Weights of a small transformer language model: 850M tokens.
Each number is 500 + 40 x the weight over its row's rms, rounded and kept within 0 to 999. Layers, rows and columns count from 0. Numbers have three digits each. The size before them is the row's rms in percent of the matrix's.

# down: layer 5 MLP down (transposed), 2048x512, rms 0.079, rows 517-569, columns 384-511
# up: layer 5 MLP up, 2048x512, rms 0.0819, rows 518-569, columns 384-511
down517 098:500505557624546497511498580485471516528549451490495508551534523547488434472450557545543516505512476563493465519497474463506523490456493577511525597498457538533485417512539450489501481503399537471421526471527508501553480432431473515512465429481521527530440456492460545556481515396570545506514511549538502551461496590447548497442521545566537455515533495557500501405512549547487524552533
up518 094:515534513502530533486528440477498481510490439533445499491465519486501508507494465409542468562507515535585421433521456460515497543557446572529559464565531566530416492448476434457520494477477564454489531503583498509477475503475475477500444510501577569557500506490467527502470496456498496526528533538452522448484457527487487532477543497505487519463476473473470537502449548540512567466496
down518 093:405515448567505469531481478487431494429462524468469499507465509563456501502516495571473489488459421448505542478548540505533534462455519466496424461459498488482574421516521523552473474597543475486523524437413424437544506500490532497489469549552508482505494489480526511477518465497617428428426530448524492513479577488538560536555536522382486504465523508458508425484530442515443498519498
up519 096:474488489474494570494528573514521458500506488477504472522530487456470542511502479531542474454514486548476476507427509506554483591533476554484481463499494468474464516455548527520490442516468446560478522487582540531451438473546471500514563538454554472462429540484505513519557494535520512468530487484572461514514552551520520478528475467558538556505438583475502485453466436528557451484495
down519 097:498472449440494435519482504513485535509468527516482509423436574521463532432542482477459503515408445480472520466513464413515486478487458484527455570493467522519515547520496543548495499526549506530532461463524446384550509496494417537539500467519485447569598485553467456503540455618538504513551590479480416468572440527538526512500446497511466537480476482584559514528499496522477542520543
up520 104:483500412486435434490508545544513495557489510565476510568529406498476531487507511576557494532492493510580581503488508471494559507525387538511529503493509440462447488447497579535486478442484508513497452559499533501452538494463497497526522534521534491498525506533421390462529459479493501519515463502512480497519510515459505483555526526532478471525508500499516434476493554511539567481513
down520 100:458431487524524532545511528470495501470527490517451525488470458480562505505506512456500426467510487463513528533457510558413470483437539457555490526475552556485509520506482458491509551650506488412533542536587513558441573426518452576444481498511478516506489411504467501568517513545544474385521462507521536462498514403532580461495511537496487557490541437506520503469500508552524495547540
up521 099:485584602463512429515488493416500484524559541575498496549516492536451547550434538500537473492388540457430476533466456478439492489438534474469473472500537436503468485462430502491509477524595457533530492556495460503483569511503499526448478481492502582496561530420472527498472539550455463505499435495481438478500559503466552521519443545559405564466514537416527460492563499506540476443552
down521 095:502485469545496492535452536487521598491443482419513456408448522488475476453590532497542576453576434506591482467488573510531534530490433445495534569403388488461543548513520526453553490510447515448489460473404464520492503492540487464535509553460525482476465532491462454532531529438634474454502516508440517481539462478545440511499490540449524486479523505564479552530452474518437474517451
up522 103:447413492535493529532510520482471498449471567491530501469463484482466521508514504439487518485541495504470530465588515543499490499479494522465520482500508496498507500554480514486452491463453517470541508512512461467535433517424583520595557476508495508480573540498514493512551578490428471463461482514470454475509522437539451465544523508506538530536427514473589460525538401510555543506460
down522 097:442515492464552489463616428548466503529496488428448522527451563398551550511522494451566498570450506487498495495396589576445520520489455529546518543469446448505520498527567534419453552543524489617553466492513513553429531526491517523486476539497489499527497519515470454444524393474498576500480535489462559460498444525437440500410498496478498505461574514534486504412492540452531496512516
up523 104:527503463516493455562550489502478475508523495502512447458573525466423492629566467533577509471572521604484464573547491477539487480481578524560551509535525486493472501471537560489436536539571492463544428612409568469461399473452504485509484528524560476514437515448510488462460539488476491472516449478451517557487509551453496491486519427472508464484425481482562480562520518464568479466456
down523 096:445508525481433526537451498483507593474507468505458536531473488468563503475498551492502501503458477525495528440467464523456468570472457506440418600518487471452530527475464452469529504502517540514491569481556467549513524506496501480463505468508509464571510486503573480516514423521477517561503468526568529476525445490549530453478504475477475498492558527498453521418480509501454530483564
up524 097:496525513476509484513509530485569472578502448498526526450485522511495533485493468517509485421495519508458485474515489547534536541491475444529495467473503462569466424489623520437488502476462444549570517498478529524504480521413506535460446524514549513487472518579531529498524558523509507462437513474524425457476505541566610551497424566582509467483547559472504495486475485419479465471510
down524 103:488527517419503478521537481468445423542425533533526449579449446476489506523538555511533555623488487430451457519514491386530524502507546562469512499502451561496448510495438540533425524457509504551502507521470490437499477464524514535493562505488505495445449495540505509507544465457509511469553479555553436490518437507484475492517511483501511520534475537523497461566444425530448457472487
up525 095:432459506490488576471631484484514552473523541479448530462568576535515502447443522474573454507486536496445486546446544559519465545485498509491484513515604474556484508479508487494469452486549452430456569473591558470532513417464563568416526513420524498526534457496431466513433470517501499523481471504461560488500481556564464506506471477466505518485498506530521490448506554496607512495516
down525 100:502558512508544499462452470536502493507468496535482544483550544454487503498498498536477449605558529508498483481515492509525504531493529486444517528480502486520469519503507524557555558519513556510510424552446475477452491493455526457515455531469472491528453540477525476514467547464470533537512499453493563489464493459444404548506404501468535503488543480510504547514491470534570511477625
up526 093:470476575485534548507466509501538549545499558485485533511476518551555518489493505501508518461420463534506490484512494549608455473513488428499474488451535569536471478535466505450510499487474556452518463493536452454516461510545562537507511562466426497520524523527465475515489527498492483503581489611572430563526490491490464534523474539445470619507466492564548495499584491503505496424577
down526 102:456467430514501476503384476504497438503427495467470505471507522510499490571551544481505464456484533543538504463475431547583555476463515555470561510565481494536548535476450496466489451507428532526523499485553458494526481527542526466528423496528506560518508526505537479495495486561528528503514469517470516488557504556504499522518531492435538416372479546560471499572570506524538490471451
up527 100:514516460488437468494534462504487497510490476490469509553464519561524588531489549438476468466439529476499566513479426547493502508460535470471496473487458506436411536448486493470461509469479547429446490508459526497497497521428428526491512488492586477445536472519532499492551510439450502495567507519548498434505497480503521417534547471480547418497502467514449475577488484495443457454649
down527 100:483507458489560493501511496533522520524492525527520504565529520479528464513504468514436445588512450563465486572523429532524520541487534538580515517486458532507540496435481457503547488523474499456506447488438510467481439535506425474456487578466456503484541471481529504522586560422497500504532513480447448516443578514518453480484539574546531570450519585489471532459492587492477466563506
up528 100:549519492474527502510523546470533488473479532534474470522460570465486485482514481495472536490499631483457505483522538449559500532504522555540538487518456541534537446537444543473546527482504534479465518502453514582514517517471498539479513421491456591547459495469513457469517501451449517466505447541564544469498528483451486462417468428451534475559526487427486495462522495500593509584446
down528 091:468517498581496489473519398572548479542473430467522511537500501513523527530501459516539504567491477529441446507500476510514453505406527481531474589500471529460500535480525383552561543472442455530525515564487513465474525525459482429565498499451511445520548480512527523511583492490473524502436534525528500514456442499529466480525547527488503461475463475376516482496547457581386485406569
up529 097:451524489476507518612532490475517487487458429470499467454465499472436454489471487540544513455504534525462522434486468498510487476542538456488401537531552528560567575502416502504494512519515453478542450548458434392477507488471539519445479451462516573428478484572475582496564396488578503553484502486530507470468497508544447495490443514466456480458485508509498529493495522470536472505504
down529 096:524527468518465493442498467503491505473558479504522548489482512462557478530489485456521453481538506501516476499543527541474531496455477461475562569435432551469400479454562459590512521475498532460514503526602590587529409457478518448477475505479481520528494525505486464548459573581484507510454459537473502507423534518491513517526569508539513522515498521510517497513530550532492472471565
up530 098:550527512515507438543532496469494484558447498491477505484429577463509474521472542470474529429490469525498441544490495430524464464516505514391477492514470486480494510493524524475469427551501518555491548541467534554530470501437534537485453471509465538536512503498489517558462446507544498464466505419495555493487457520543453522506511538451470517447466454485463442489524414473476429547552
down530 097:497482530516469539495558519439462493476563558502535482497482539513524501510577559534483549576480496518532577449500441548484508470464545491573507431469491457484449500517495523527474518472530495470486468500521598454500498469545500477466491442510540430438479556555507528436505562494419475562488528515498477484471489504514539429515513450598550453509524520447524438490504525527490515461439
up531 099:527507516462467582490549517550493537542497450438496503493481511546577440405534504492525456478524505527502484453480483583490507465526509487443471486522520541469513475519558551504507564504559539541498511495551508518564465529530512496467484493507489482483517492547540460523457474540490593513452523481454465490583435504501471543531461482478528445476452489508560503561552446505568440466476
down531 094:511490467508488475507494577528511470522461608595485468471521493443438488551518455474545507577529479458539521508533544528460501500517438488553502620551437416435470508487446550512465502486516486525579482456465438524522518474563475511552538517499468546572424514554524501522476487503431459493517548519523509496510536501474506443496572508506541536476484467533480535453530491563504525545458
up532 110:409516496530488530554536532528513540530469507435485464516476477474539465495608562466551521458580559474512484469423507505584520499519482530555505500523519525548450503479536437494447529476527496521504530492615579502498480483531484533534471473553480504530450497510500554460536479537493473492516498526489502519497495394597444474521508459554533453475467499600511541561468563499531511476510
down532 095:568490463465473552491602478551503451543450527499508518579509479572525431493402495537543509479513499482523441579527512561466448445513481497476559486473526466455457401542468563538535508514535479446490534566439524559538536507474537454491540486532462548530470526538551428465466541465499533525541446478452514511444471509496477471530492483518498511507417462520496484456445445497434505498491
up533 101:392598484555459421502453557490438480487531504498542505487538486417512459501528537500521443583521583500518517520534471509531561462499526503511459458634439484559508521489534524477531461499494584523513481472542467457469575461550465504540464518508522489403517500513480470577559474526439490526527558506487552528488498490526553496483491467526579472427533503441438403412486510552488461524454
down533 107:447591499475540473538538465502473480502489516462555501493498511465437490557500564467466477521495502485462541493476475529476494512512484541422466486592488521488547522491500495431452447546570533490472455532495433551493471484499557593477481512506520504486459527457458575576435464509532504454521535509504553421432484456589501533488510448569588429495442515553409504532532547555546475470485
up534 103:501419497514432497482541492516520513493486542482529550528549535453560498546472519495497526504501595506534559499529497594506504542517476472511536465468429525484538489547469417475482506562584506445530514579480524413510522468495543533528518519511495515518456510482508499491450499524601543519525480508538450490551549519521537518519496467585511501458467590511543513499548541495541485475492
down534 103:500556495499480456498493517518528496422447442500464490491560583566523539489502474494468452504537433452529496483480421530516446503448476486515505482543497539489542451479468445482493505542496495432596483462468552450525483506479490507533499444495492569496473559508559523455465563456414459415528508514452487498459450521540486510509475545472505493542556504559426472499512533537465489454451
up535 103:508425490538506493556466488575542481510424493484493559482561474500467478529507558530478483432469538492478524462511462445528481516485496455514466544559480584516481500479416528564479438489507471472540530535482510530459537478415436511543519507433427442483481557470491560500553617531543534482543504580527519574484451473513549466509497464511519486533416481501507525456600457447543454475463
down535 093:521516513448444490498529493477466519502527497571467429548488506526481459515493538497525503612519480517475495486476497507442549504487453519469504525490498525499550481458538444490511504494515580457461535414534527546553519480533524499488481512496493506504530493525516451539473470519518521502486562475446538453532460516496518441454494536481483562485500505528403438568456526520433545525508
up536 099:490494541515393490505533495433450531500527557512461479512522479521564541473510422507572444513461462543478568456477515510456511591503502423490544519448481503466479483514480595452448465459453458486494478518576496535515490459541470514540467465460548459582499500483528420484467522493467483513486530458553435443470503502493509546507513521550466577585488519465503483476544520519520458511507
down536 093:509540538547584496488523388514454511505469460502504572457499495483455549438574468451482496567498534522489528508514493491471480433509484512497515496495503487466509478547459481596497509541447514473508494521398531438466436488478519414503506499478517465527483486458561507514497529486512475501465494495510478464505539509500482519486500517499484469486559508556460477466543450513431528502495
up537 101:542511538517523504482538497486477525563504535483543544465496466478395529503486490486482546502428516495546411536490488483497502512505507477474541486491471554545442498483485462515513476473472543466492511527475518484585438481540538528502510481455546539562517512488536512484460497464542532429530447523471465553530580469495490493473479587367509504458514529459520503512464481463540481483526
down537 101:458461506430504473492527532505477486464534551478466460561476532525525414472441535466503483460521459448390504482517499452579562532507506545574496523494558452514498461554528603523431510530495493483551441466492482556501490500559508483485531513526572477533495504421490504448551517492504523554534610426490564471524478463525428477463549487505515521510474527546433550466544510503488497552442
up538 093:535541554530473488593454493527506544562449468461569514547524481528446484483452441484402465470456510441458467576464469530463532519477481500485517549433518462499538482438497517494506457541509497483423486476564526527512481517509481530574503467465575511506565494499545462452439471500589536510512566454469537521603467473441460494477462478454540497496537548508465470536479522489489488549497
down538 105:555435468496517498492511504511544540543519502536533546463506508528534485508464489493493480551448443463523497499463521573519510482460440453509455404446508546479483530470548501506500512440370424397536509510537446468478510476498457489506458491556510477514464522533480440530615478490496502512631508458481511525519524428521483482451454501425477533549501513482518502504543520534462455476521
up539 103:472433529490443437496494512466421534557538492511502470583451547506570510393486477496495522477488535543532526552525554491550547435528496584530490510433468530477528478498496560498518488581485524393528450561472478481517506473449542519447492514497490503474498466422499504436489602479533553518493481455491482470479433522483461550551493457582518502525505462529573507475534548527545533528607
down539 094:530534483480424428559535501525500433444519510516457487399465500468452489554529518512499506499529521501487466520500506458446472499420523471448468574517467483517483497540527475526522487467542520544557512468598549562467457505537470516427516478481463478456520458552519475506444465532428479535406543549494439523499527553483494469473519538501488498414554523547459514459499459486534532483459
up540 092:536545423506557494465448533528540508462545538535447505495471478478481554449500552505465468440467532479511483507468476530497496499442514550503544471463524495486529501566485431585500488524508562499468449497529538495417483478492569518494454514516512492470439526463345495438550470488565508438424464420490465578525487505472506484545553565521482485565493533484551553544587530469529488532581
down540 100:493562499524504465552477467504470463553464525484449572557482514514461575453485438575533491465455477543466496490541465460481528496513572455442533496435541487436453471521566478523457468479507524561566482472539503568550595544476489562516459425541491533551482490499498518568616603493478499425520515478431545546471427462520428538512469562524485549436471490517552421495508488511466424549442
up541 096:577420510465496501494454535497491521504464474415476562640570485470462537459518470496490522479518503499449510565506533453504508481532560443517550536459526557558421492462451486534454545513590482537502438534600490493426463494536418486466433494507540483541556515462469489553626447488489487501487509405552433527470490514468475505511509546565440527478566539489505469513574468494455524482531
down541 111:491489478463484526466507486516569516493500499534514479487544452449524443535424480453469476506550485517518517472492502537540461491489501511512542524510432585457526503536503495498493531514520530477560478424569444481432512508480550479550463506467527517480492446475414518583601559482517518570584479468446435532568569448470512520462548547545512558584480418476564521572474496502418492502549
up542 089:526567551510521485492519478509488514545482467483474519495540533490461493493542515494478524504466560498515540539567542410529527506478555540492468430502455499446525478510527489554486546500542498464439497509513526509447453505536535499534462465506457513502453563456551488494479511437508606570484508498498520431490458488480521452491494502448481531595479504592547458448443444542460568465525
down542 091:569418518458425517530468480504517530515426443459481485500518436554560394562501459514577495462483423472463559474402558498500600491487482456520407568504472530537483467485532537526455514497455552484488519502447492589476567459548474464497458478484558589430472485599506481534505501433394450482478471498504440558496501507541465490587524465507527483498477525468525470479430470450483501561509
up543 103:477460374444471463490479441492504456472505513481473517403471542425495505490578514470511547491521536517559526565537488483596497481502483465507534484447511520510539489508541463582455517449544548529479480472480544473532524512474469522508509483482542466464452589482496494496530470569526462509503544529520427528488471467492447534547537510502480549433465493465516499506454520534597570511513
down543 097:484492583555465473463520510494479532499479503499494473504436535536476409433528578542427524524459489524462560489536537560450524462461497523485489431501427530449499503427472524553572526492505545442498508514555489509542461530482492533443534524476494510515525555449491488505507516545441496490508529482478494542463476565565544510502538541462501448477495497588525518470538442499436483474477
up544 096:495451544433480449499431462536437462508445444554488486508507463507415493468520600539467604498492521515462470446573482512490521549501508487520534538457492456449472489518525478502502450466463488496512414493544493513515540497454566516493541506458432538491460524493489505458518500507499516434474478395460382435552564483519471492547584501508466506571474439538549520477503448552454544498505
down544 099:475554426533469544514556470610532514466432452509518509478495569557513494439571499501488505433521528486488462515559535445561528481532576567506511480446500501508542418474497512492441592513471516526539511533406435624541424453524495444433501501479577514449483509470550500491423471472541510500412469503444510496524454543487492487428452429451514453518480513451469505449508576488541466494452
up545 085:402473565469467457500524546541520550618525472527461406489555547509454526480403428499444475455485474522493535482586478540503522481448433595466528437550570482481514508571491521412574501503538496465450453477562477565501509524524498499505481461477536457552451501547468361531495493518487541500480531526476559461474476549502468506558473472470534486476553433526432568494423486415451520488491
down545 093:541528565481499551466520503460455456536480535496460468482536553508490526535519474524468542583475508486497491477538522562451471530545480440497521565467504542554516523498534521421585463471546468483532519493504533512522481466479486481570556511485508491410563469504552556491520382472491499457500488509480492481455440508432539481478562451560539521539527455466541446511472497480579524575498
up546 097:512526491516445476515460495534553536503505382575433524479503474478527512485437578526462575517509494463533520499572527550516487522495541552463513496565515524530350475483501523392472500504504531528505505444507555516501451594524442442493598500477550484500479497456513534505501548519441563508464496517528523463497577447469542457514460483532580536460496496398548538531452534421481547497517
down546 095:466475534583534569548462508476465515575472486484516519523497409529469502487488454501593537435583556488503497513443471485487461470523461450556463468489443448402537414530490533566495498485483537433548584468475495516426582503540525573451547534497482510525557532457483569553478535496574483469497491504520489505478558495529515502514476612516513552482495527518460535453535462502434496487432
up547 101:477481515478554501494443465495481519484484498497474561520479551479492520457560464481472465491459581509518504486468452483480449551439435450441532530494489502477454501523538482472568543487523487553568483543480536466535519554454496493488510448480439483551437461476513485574482542459434494501621549526537574503479556545473462517483398494482538495508509470566501546588478550503457526534547
down547 101:483508536547547538485516561539490492456483454524501541533445463474508486401549480556430485479510489481535509492422542569509536537499454552434494447504533471512535530466523521519460524391556515512466489520473528535502456521501487481477526508509435494531509512517499512498500465464555533537430551503492502492461518533491580543550502523462429509457511454527358504488531564497503432499483
up548 098:564496439531457465476508563534536543532449603493470452501541514514543525502529525531497552445479547559557496462520492522470449492502526495480512510491466458540448440470535485447514528555511438539479455531508552554514456483482481563498462504487451496495525532488561524507479471512505468552474410470488562447538506481566468505496443487491510543499565551471456494511403509535442562487508
down548 098:427489558471508515513497486555493430412540399561565509526451524502530489498393452456521498467450464497532464565463482500475557471484497503514461523547502528536526577513502479466468465452514457475532523519512494539449546528507486473437494481490420519480487535540474425470511571476489522460472473524527433459501506471497480452550529485524498555545505490500506461437466483484496486571522
up549 095:512548486472484519467502582503515537489502544515477501500544459497480492470439551493523437505521575514513538380487495455530553547509415535486505497491483522471502519518523549480506559529502426484489538522539421480521515527511509539541501526498446508467486480582524528448491515487441424527476508443491416484544479466526460570464460503532513494514536534595495498524556516519489513491563
down549 095:492502509461575494553532476477539548552436520482507588486446503447460561520487472489516608531450458549555482561481475514521466514501511483510511564410532470498525486451479467543507557512543471528519442490540509555449538536464454569449513494503558560507527489464456535559421500512529568452507479512534464524483527493465489477451506468461497575479481489453447589494520528460505523546490
up550 082:506470530496498435549539529524514497551500540399536428530442508498587504461578450564454529439547544543495498433461473511498521468485522522470493479503519508493486485525443448484505444580477573514441462499532538412463451509490456510505467496489492488506425551470449520517495576511482488448503476520483504534534470520476483547516534439497494508454499509460540564511442507523469475522495
down550 094:464509460555463524458446479513492521473517461484471527524487526514501521437462467475580550492536507491491528467464547591530468566494524472490543504458487456462554437501528497536525494444432480475542545477574496455480476456501486537549479500507478534511514508558560480508452475469475436478499575547482508504448523489542442462438517499519499551568474534526561573536568518453519533433500
up551 097:483507556482515420605587435492446497548495452486522533530541492576504558464513449502527498486540469392523489512493551489577487479500520467521515459537539483483531509566560446477489455510428504483526485464484578463533443456583578516558546574512453561431530464502499458440492498471532487504453560504496479486520445501503491521470492482495500514516513535551533478466469509457564462490501
down551 098:520471443506432523454491498530560542460518527422459490522546470482549420504493531514489429525482468450473528551399492524490499565533536559477582504479481471484545554482548529432544583469581457565516521413506453528519569427438497548459482419558470450480493482443480478491492495530515471520508489502468450503509484507444516536432470523464476492504446467524524493530474497565505522576519
up552 101:535494542489474505497508507477523519506504476466509467461398511569478494494485450511518398497557472495517539589483493526458512452505536495555494422515513522511502485571487489544576479509475471514471487521523512502544479536436506493460519483468573499463515493528531504478530425489544445509467493537508489512486520454555473517568498498464464497470528465479528529509493441529503486598528
down552 103:465509468480542466546528476479507448516513426466565439399447553508511522503511524516500500479509517580433482514491544495479597569481480510483539520412508471543470477472514434474501504574543466456482513474449487494493422537454567491556479503582461512493456540491525496497589501568477508498472550480431484500531475555555511492431548543579498506483512586527558457480516559453516561415517
up553 091:513484509504503548526523526447535492505547461515555490502471547549496517513494487432411483432513537477523486500453453457530496538485544505509534499411521634502487443496414533444533469521490448502427543530501450412407520477480499500540479484509531501451473472528483465532516582455505520530502514506446471511478513452552535541448551473443449468538462486461492467438520527477438436521509
down553 101:533520393495489527550520537487472515569533484499525484539509513386490462434450494470576463503460572471440461559564393386512453517511471619461506489556485548547482499471480543517574502546477483492561524524492519453487516462564455511432547502463503472486515545460592529494557578442522489446544550484453528468471503564475490474505499506513533516480539490468512516505500402514566464534540
up554 102:417581529548425535561411492490463499543512496514504489502545525513480571490443559447505506457447521420527552479494506502495502471491574508474486452476510472362524436518587478504442480523517513475481581472507562531511444518517505532499499476574442500442472482438536438433521535448447567540523490439500555517484528442493567504431506531492429572471506517414463489433569492508438459507451
down554 101:472474503509435531529575604495469511472608483517523457478548474451484508453461502503473516378420533493465512517509503532447550503472556515491543524636498519516477485429406565558467524495527514475456506473481479505492498568483530463535513560499470514573546513515512491507607472532557534495418561475466479459509570526498493512534472510505499446483586456525521512490539498552504558522503
up555 098:480478511486515448566456480493551510521422465503456483498500507474451496552508507433437465539540499572475497437434579508524568458514565504523487450443536481538557498502515516470470554424537497510509506465553483533603376485503506526441536484530552480528453508482444492514525552496492528437553540504501436537496517523432537488595555412525437516452491508510499523486464506507539479551566
down555 106:522483541556520468463477541520462486521500585464491487503467496542539466464519525471493486496549440490537517572482503509505455484485502548590527498477468504489483462526493522535484477487521539466543468602525497503485438549515539536526491472495508461446515549494529487508425538491473494497419497440539511466557480512455544505492509522439538450456522553572526499490474472505513497539551
up556 098:512487451411461488495511451572584447516497493513532511512538571503472476490469553505492516505552498512540498500509543467553462486491470474628533481496501509495481499478450465576467486533465591544471539536539544503464434480445514551566489505492472433501544583519530479473531501489468511548516503477515500481431534500439494498509509471547472479510483499548490527521479408515416526583492
down556 106:501523507525460549480495497553491457485481494448524472473504530543485523463555465530513516466515552530492443509497531460501510454487396444476497594469446489490394448545460595488527486462546522520544534463519514503563484499494567530495517495485529561449441568464507541472397418480480497510504448470521524493454546584499490473418491583466545505513500492469538491473514584543572481482541
up557 095:474499547515457466514543562567498488462445466474519525517579547483501560497495499507440473412495537510510522477458504476463553493538525421524558524467542525445441543505535512579496443449559494490487523538548492511364545525485574447532476524515472562522432485626427514471438462495498430493465453474392461495508500471464495460402456512508505523486519537495441478534424445451468477501484
down557 092:572512539491593492425422510501494512559517525518526466441465418464506504455521553572583484460511459478550472482457501505571399525411516525408470472559496445572578520540490560403523502517539426485524519521452513520490497480518519530453509511498512439502525485396543455537454486501453627441519492466532509468483506436542526560467524500462510512520505472456469488509472550562522520464543
up558 096:474478452480548572563498457484496406469603535466423505451501477589561480577498476432531472454453464507509433534523543532537552486475563481552515422516463510536550470543501533497544491418477469481494450504484557444501490469512539411529443517460485518435504516501509499445482498498479562418396532419498505526504482511501461493473481450518477457502453442511549536542507471568483455576545
down558 098:433527514429541424494469515527508540436548449501507496538540462451427520456482496507542479591474456424474550543535490500429458450523415451535491543550494494530472492571579479530536510509481514467462514451461505501454616526476528510437537506503518482492581471534489556516445490508521568500616487501500479552522478494529481445481552460564459475507490562478547531489464513576489556637444
up559 100:527519528482514513433512490408510505440548550458471485508442432591475515531485463517536523530505503503597502538516522446482486505516443511485512468618506470435522517524479546520491521525464511475535461513382480473501442474470523503565490484511514492487511460512509498491533513517419527559520507531419412470466477529459534570544451478539560547468511491505454554462464513517611534540512
down559 107:447475520534498500509469488520518448459502554514467505425481473473447522512496453486480521549494519464518520562484510490545551477588556521464497504487551590482563519503554541500436410385446484493527534424486465459479523467527546518466483495492500525480490592478461469444487506395480470495486479524478556411540535500463420503524507527549560574492498516502447540486616529447488452481528
up560 099:526419416492516562573462534432461424469512510433443539473453521521573464522468435485587471458562514500525546449527517510491529438518520389533497458543467560467542417516505486497419505522592501528514518563521559461440544522499511537496520439553526558560488536501561505488520482466507440527453513482575464427479504512424485528580547479553548499535546487509540499481498454441597480495514
down560 102:479589491570588506466524522472525443454535549492501560473518494447437542521474489508434469439424559464437470532539497446509504522471378504439520518494494438460467511455469549489572490525435456471506543455565464495537483459497492514539449453462535544549472523528543479524486482456499530560515496500524519480559525460488487467427415444495493582596541479433523512517453510580468497546558
up561 097:556422520485541563522529480485450548627448457464515485518487506547492429490499489474465479456488439476546489488448573506561550482516511556511467443515514572443436538491534593542480510537481478477477514523536456522486506490488483528454492505508585436516597527419391557513525522515467491540511494504574524473486486490512567467524545451529532579567515587498471526520545494422456461502493
down561 098:451484606436536541464519462519544486512493488473554482475544463521443468515527501549506405514535518500484488490524510496538461534504496593429503475506481475611535509466531496502461509492519484477466562506497524541521472516595598490448507505453469565530460532514487494484499467491498515502480503456446450477532514461548534466485467585567472481572473484519500475497478567612443459495508
up562 098:495501504475503431465416548474499509463570476546539421561494558420546551528563490496514490393465527454479507511537476518485549491510483470527428459482555470453502481532545564518528487420556433487421401534520524501523445534509476463534478451439507472495478466475567540443584441463541442555532503536518490524460492569438478502464586524540473486468448468453532519504503499502547477512470
down562 099:515525553496531506443412508486484533522496506395467512456471466517490467474481482510505517401532426476463498513456505534470503524534481498486480479492515505496485533513559495522474528461529477545406598408550481514489610500495480529480495494510480533513514562492449461473432575501468554484487519485472519512526490483510512457547443519461471502530454532499496485479476534484496525521517
up563 101:486515495564518435513523471496570482445506448484529541467474502471488511438455563491449574480447529549540481507494512515429462454527526549581504575495528494485493494512504469505487513556468508504457444486513477558557451550486537475445565499471497470540506561463448516419505531501476458499523498542513486540550611555502479503499477547511487481542499505535486501509552468537422568498501
down563 104:511546486485507457483533520502495535467567491446590499516532494474464478517503490515513540530428427591537470486566538502471460544498551477510575542582472479472509498527532407455573471521474512531512490512502561521547487484515507465468515524459467489444455555493524492477494554479509531516451501500476417473514465452517437519525542525511486552530549495555535521491451514510484516463496
up564 096:561473417542524475469506558484532479488447519510615547532448490453499471493507507500484516500431471466509562583530495546512517479516449516508520535409467544523481523468496506521516514502474545509464471507427452502451429480493451488584525505483496452477433449438487532496456537512477536484510454433581440466523477449550538528528571476552469518503489528468491441507563476560414454461506
down564 103:470488512491520518591562527520499554606539526501490506472505512495423575448515511583457512484437592508518525473505436543583583449451452512426451480495519543506435543587513497428510531496465572468568576456489533506507502498458535480513500561512500552515528578500540490527553532489419478521536546516469414537473482493506507441488490501524453512517487516523528502588533472520536498480516
up565 093:544518476537443488518430516542526496481469489544501456507545511488613543557489482583489500466549527415493514555520485441525534441483502546494480522542477548498507475491468540580585590528440502516431522501486481542508481554468451402523523444519542466513514492538496488515513512471496506472494498534488549511559548433529461531505435468443573521486501512502540407469517500484505567536531
down565 101:406468505521468527485550444547581442460420551506488473493508512487572510478425444485546498520531488508490499465524539445470424491498458490439594428503474470499502446488472525468505539549522461545520512520502570474454523581515501498411531496473395466534449578495513528448437506538601425500486437463503472430552527574472484475535485485468462503509555481525539397484495490577491491541497
up566 095:509544534472417532541566491544535509474488582489510531517513535475504527529481373479444536507542558461512443570544457495585559488482433496490545422572485556474542467492482465574558495448466472458458504486469481525448471593502513518524480469539467511492515525584454519532568543454467505498506477505433511491534528455442496530546522511551498474465568564497482524446502553462482485510530
down566 100:476453500507509475456381549468505474572581489467457523525452459575499510510475498464572486487488474565497513502469505443493525486489487515464486513522532575454456513497493542458467482509471511540538600460492562512513531464503509499486498532561475457460408460473479610564443480547490504508502502516496461462464461537466512534461448444450549483558459502508484457495464484424443456521518
up567 099:499521486549448465493540526450510538483443505513509497481508479527469472475485410511558495531498535490443514520500456502493570523462541524480491567502547570379431477518505476490489456577433483482547528473412561470461476487497456478504505489481450481501441468482493537468428502502470521500472512499447532595495537443525474483490479485530407486433469468491463489538570555492485436486540
down567 094:481447554480478574475449479495451455516439458499526524513464583502499553509507513535478505488483460533490485491500500472501498487530478418479471448472513474593553493492415469517503515439441440496459505452484481501534504502441575457573467485597511479506520509466472495479488516551533547534527423539445485436472461569464505477493424444517505467549434496490481521405458481492532457513497
up568 099:537503516509478513506473485485512478541463457466557507467459446444521457522578444508480540558482554458494517494540465516483527509535444507499558454510508478469515462526428502533447441523502420527550411496563399553545552512443512565487545498484530515490535483430531531488479443526510518428415522555526541426491643510495463547524528545479493537488475544475431508543501499505495504525422
down568 099:508535496496520439498480462412493488476448450565598519505508455549487533563549577563501483437465523478546530547514586436486477493528537454450523451436520587447577476513443451512487422514483489516571467547481589409478495498462484537475492490542544474524494389533494555476500538495460473484546531500518519540521521445469475542520560510545494506557501482537500578596533520424507513495531
up569 105:396447544581482444536573494473502450408576497550388506522548529471500458484474414486460500454512541538482540522493549517493511511555574514485513537509584486467523490495496562510486553517528499550488533509457502513461491489503474510539470494460553503452479470524504493486447484484553523456554548505554520510469418597478472555484475510544546527510488480508441442448514456521537566552527
down569 099:454477493496415476551401528479435554473561502482531565548440496521484509533538516486488503448548524568518539478466530512473476502517514469546454563499644422496525511524537489444529462525538485403504500455497431518475509530562490516568561473456562438426461447488486506465492523511480491506384510502508489446430538509470477607476462489519467466478518436525432498487474478502527520505505